From a checkpoint of a small transformer trained on Wikipedia: untied embeddings, 7703 steps.
Each number is 128 + 32 x the weight over its row's rms, rounded and kept within 0 to 255. Layers, rows and columns count from 0. Numbers have three digits each. The size before them is the row's rms in percent of the matrix's.

# layer 4 MLP down, 256x1024, rms 0.459, rows 210-255, columns 384-447
095:123133092129149155140158128071096152130123148106185108117142135116114080135132177107120092156130078147146150067080159068135120100147114156076147130175192171076119170153137168090137127141160159
094:050146106093169130174132129143148111064123102153119162102139122160138115095132129168096118113081138169152079152128145169172108093139115117087181115152125178105144146109092118158112148105103074
100:132120126130096174096123114153120139114017195160202172155159216112127173122090102107134096140078080147167100104121163132119162143079133106159135124134175128138166138124094105182191165141165162
099:187124138155107176114074145111116103148131188098139165118120095162108207189159142151116171124166103114070065147055060131079069121192111178131082076143102086094136091104102146137100129173122054
098:198124147150187169093158119149161139097141118132099113095146089131122106131170115117125137063165080098110081092127147137166055131160097133129114118117145122122087136133159042098129168062133156
099:190115136189161186099092149160134106121128125065126141183175125156138164102168126151127108108141073156163178135137124091158114176152077123131137101161113080148127120122135125177110134134186077
099:153164127090113135108097103108068090070085086165171074115151184075162131117176123092143123147148154096119119119123090136140155100156104067112124152114099138135127128095101143148150121153115091
103:129180078172123127125053100106129095105109135116144095142133191136104092171068150085131126109202132149177162102095154114166171067154107162175103159116121126127159142177103147114098151117137136
102:133129126117139035107175181129092127128126190142183154119133172133148104179163107136145068132087115175093125130066173099176094120091094112162138133173135165135118129106137119135080116153153112
097:131157165100164201134132167154105087109183059137125107107133160090100154105103105142134128149085103126130165109171192150137127168137122197154093152167167168121118107148162108071071146148172143
100:133113130133100168126074119143124137050144087092122075133057134106077092183090150078088148103135128147141111154110088160121164121149178162162089097145116108156100116099157122109115132113142159
100:079153154166114065129108036123130103146186157093087136154137185127157118125146180128110120159131177088118126172115124138141179082166091151113144095135114155093149126096154098089119130175123100
098:109170111173102099104143145161177128055096108080092083149111124139160131136098112171097109162135093188135180097149116130146144075167093115135105097148130072113147088151117114114143080155198143
100:117102108176161164149178107125170126147063119112167113152133174014096138147122101164153129110126089062087158107149158130109115193169159122137136131072098092102118094169138125166133149074173219
100:180152168141116134147120123121108172146123126155130145115110096078089154162150107132154096105141138097171134142166080102122058141148092125128090040166134077148106156109175096192135126154175113
103:135167183076081082166125136093189080132099103151106140121064097137126107151117115121064038145140094137171117087140186096150141133117099098139159123124102141123139166119107120134164102160092142
092:144162151121149120123100110088144087175085105102180101124128109142143066045189121117090138143130134076160106179107111095150096156099123140130102098126117112110056105133147139115139119117162103
105:080186159135147197107168147084135120099119146152166096110100198125139118153061166132144069137132138068101122123147178134097228122115184130157154144162078132200128134124092172119180151111170136
098:087112091094160127163114138105151134181172196101054090141132117130108122129134159130161183100129166139168144126128122131128103093136065056094133129194199110086105093128126147131203101057129108
098:130091136134112105051112138180164116141130164172142175100159126137100143188146152130106147114135173125119098081102117147123112147134094123129119105136123114150148148177107156141115149180109146
098:091164064022149125192138191136091158111169093139123148151143143132108125096166146155123164113128051165117165066084187158123136156167156129121196090158138120144134203121154146118108150107119111
097:098138123113119117134173182129147138114091171131133175125120164086093136161089128165136141154038089153065123179167060140124183104207084121156095157125155101140126104131157162149162133125172114
099:098138067154111076203125125111130147173141096112143116114122089149092064135214161119080131105092089106123151088139121111164159139113085098125125111124127152115099114151110134095180088181117102
099:127157115118119137117165120153132148172110104124140098126172134174093133124125107108127145123118092093056129182085130168144195220180154083086123073103145140132141113155124200104116071118142155
096:160095125164133126121135128171098128118093135116145158197092152123169141167146113114111097138114140131046150124120195089184137167071109175169142139102134091094170130149129085184099128164119068
101:164090081086186181176106183117130107099115152086152095152104137184067112053139111142097123070096123099132051157144100142097055153100157176100095100160141179142111183128098129111149082114151146
100:072092142115145115139095203088069121144123149097144175132135144125180210150180096137171099140151179094180171129140113174108054128120069107163116104093100174162171125074147116147058166150213141
098:117120127168124116128123122081126161167085116165120150111099204161125111198126100098092110129121147132131139102120098109089200121125154111064108144111123083084181109145108097107123096079100128
103:112151084126154094094110155165128170143163129074198139063135181140130158100168133179162098163158094142124124156129139143111113126129081168162103111146216096119101069149128160161179113120059136
100:131091155127107126072121142106159103139092138136069133118136202170155142109129144126127155147112131086069042116108149067081120135135118199138123145147154053161135069149138107132146131143105194
101:083120142144171120107140182077142195079195092143124094160098146160142100162150143092102114169077184143105111107112090101142107176123131111140080145164102100151109114146130141171238102157145152
103:184135192087142100137058150179115108132101131139105086087154155122146162124112141113177121169163127124119163080070115121075123181184126146126117127130110143155114150124136154133184065144123108
101:117154169086110159119095120070101108157160160118099099132119165169109085154092092135156136150117149177151139146137100108113171198122134119094130130084137116134135124135168151106133123156139216
106:144103101137089119074105119126119164089123102183161084137135053145094132107147117088095169145119112070179089128102162117185255142180141135104134171090123145083114134076131130145169141034112135
097:129092128099127122140103124117153105191141146114125129156154069094140127165121143152142142155150148101056142137097093114143133182130095130102078097143131097155098127147139108120106118096093172
100:103126096189098102078105212084106115135081097118120101111116100165118109174157110131143151120110103198122109056069179115138083124105165172121122133114104156144155152092068067157156103185101142
104:106065100135148088093165102118113119109178130160122120077140140111134118106105136150121127154192167041172138115126112130166111081090162147106101124155101133053091120154150108136110085085132097
098:159099089140165163114134052120135102125045136129164178134101110125135101159080161184098094096083149138180093170057082136084130103167087035107128164123116175068095117106100149085167105166113111
108:126140097085243085142090141091112191128170129129114152207190117136177134128177093132121119148060166115153143076119122098101123125172142208125111137117161070123120139131128079083101118101145069
099:123095157129053161089173149109119098092106166137097094149168138150112136080191123115183106102167087154138120129121093097175069167115184142118111134105108090104192125122078119129093102170130182
101:186093157121115148086131122232099157084099140105150129180125123103096173169117109092140175103110103109130101150175111188111139147149133120131078148148129137202082143149136036144098175095138169
095:189163175141111102130088113106114085111055100101077108096125109142142115092163131137128174100127118135127128177118118116118173134138116194149160123142109169143105161171106124112149154106123142
096:072139147096118120159094152133208111170136094097096079154142089128155114090164109116091150153141148059071060132122164102101146157159123113017118060098119155123159181169169144133132148140146058
101:146112143176172088145064113141132112113090124125118118064135099206087127126135116165121139122166095110047141209093178131167119085151128081137088135132100139136160119128110155149123101176060163
101:132114132139205140148159120147108134147189094060095121161082184086132128125166203136091079126128121109105131122163171128141123162154181187140146161143057064091120156186131107113153130121110112
102:168168068122133085203097177078115155133146105142118135184123143129118149133065153118090126073124180049107097142118129127117154133164098137098130137107089101137138122108226059156108162100139153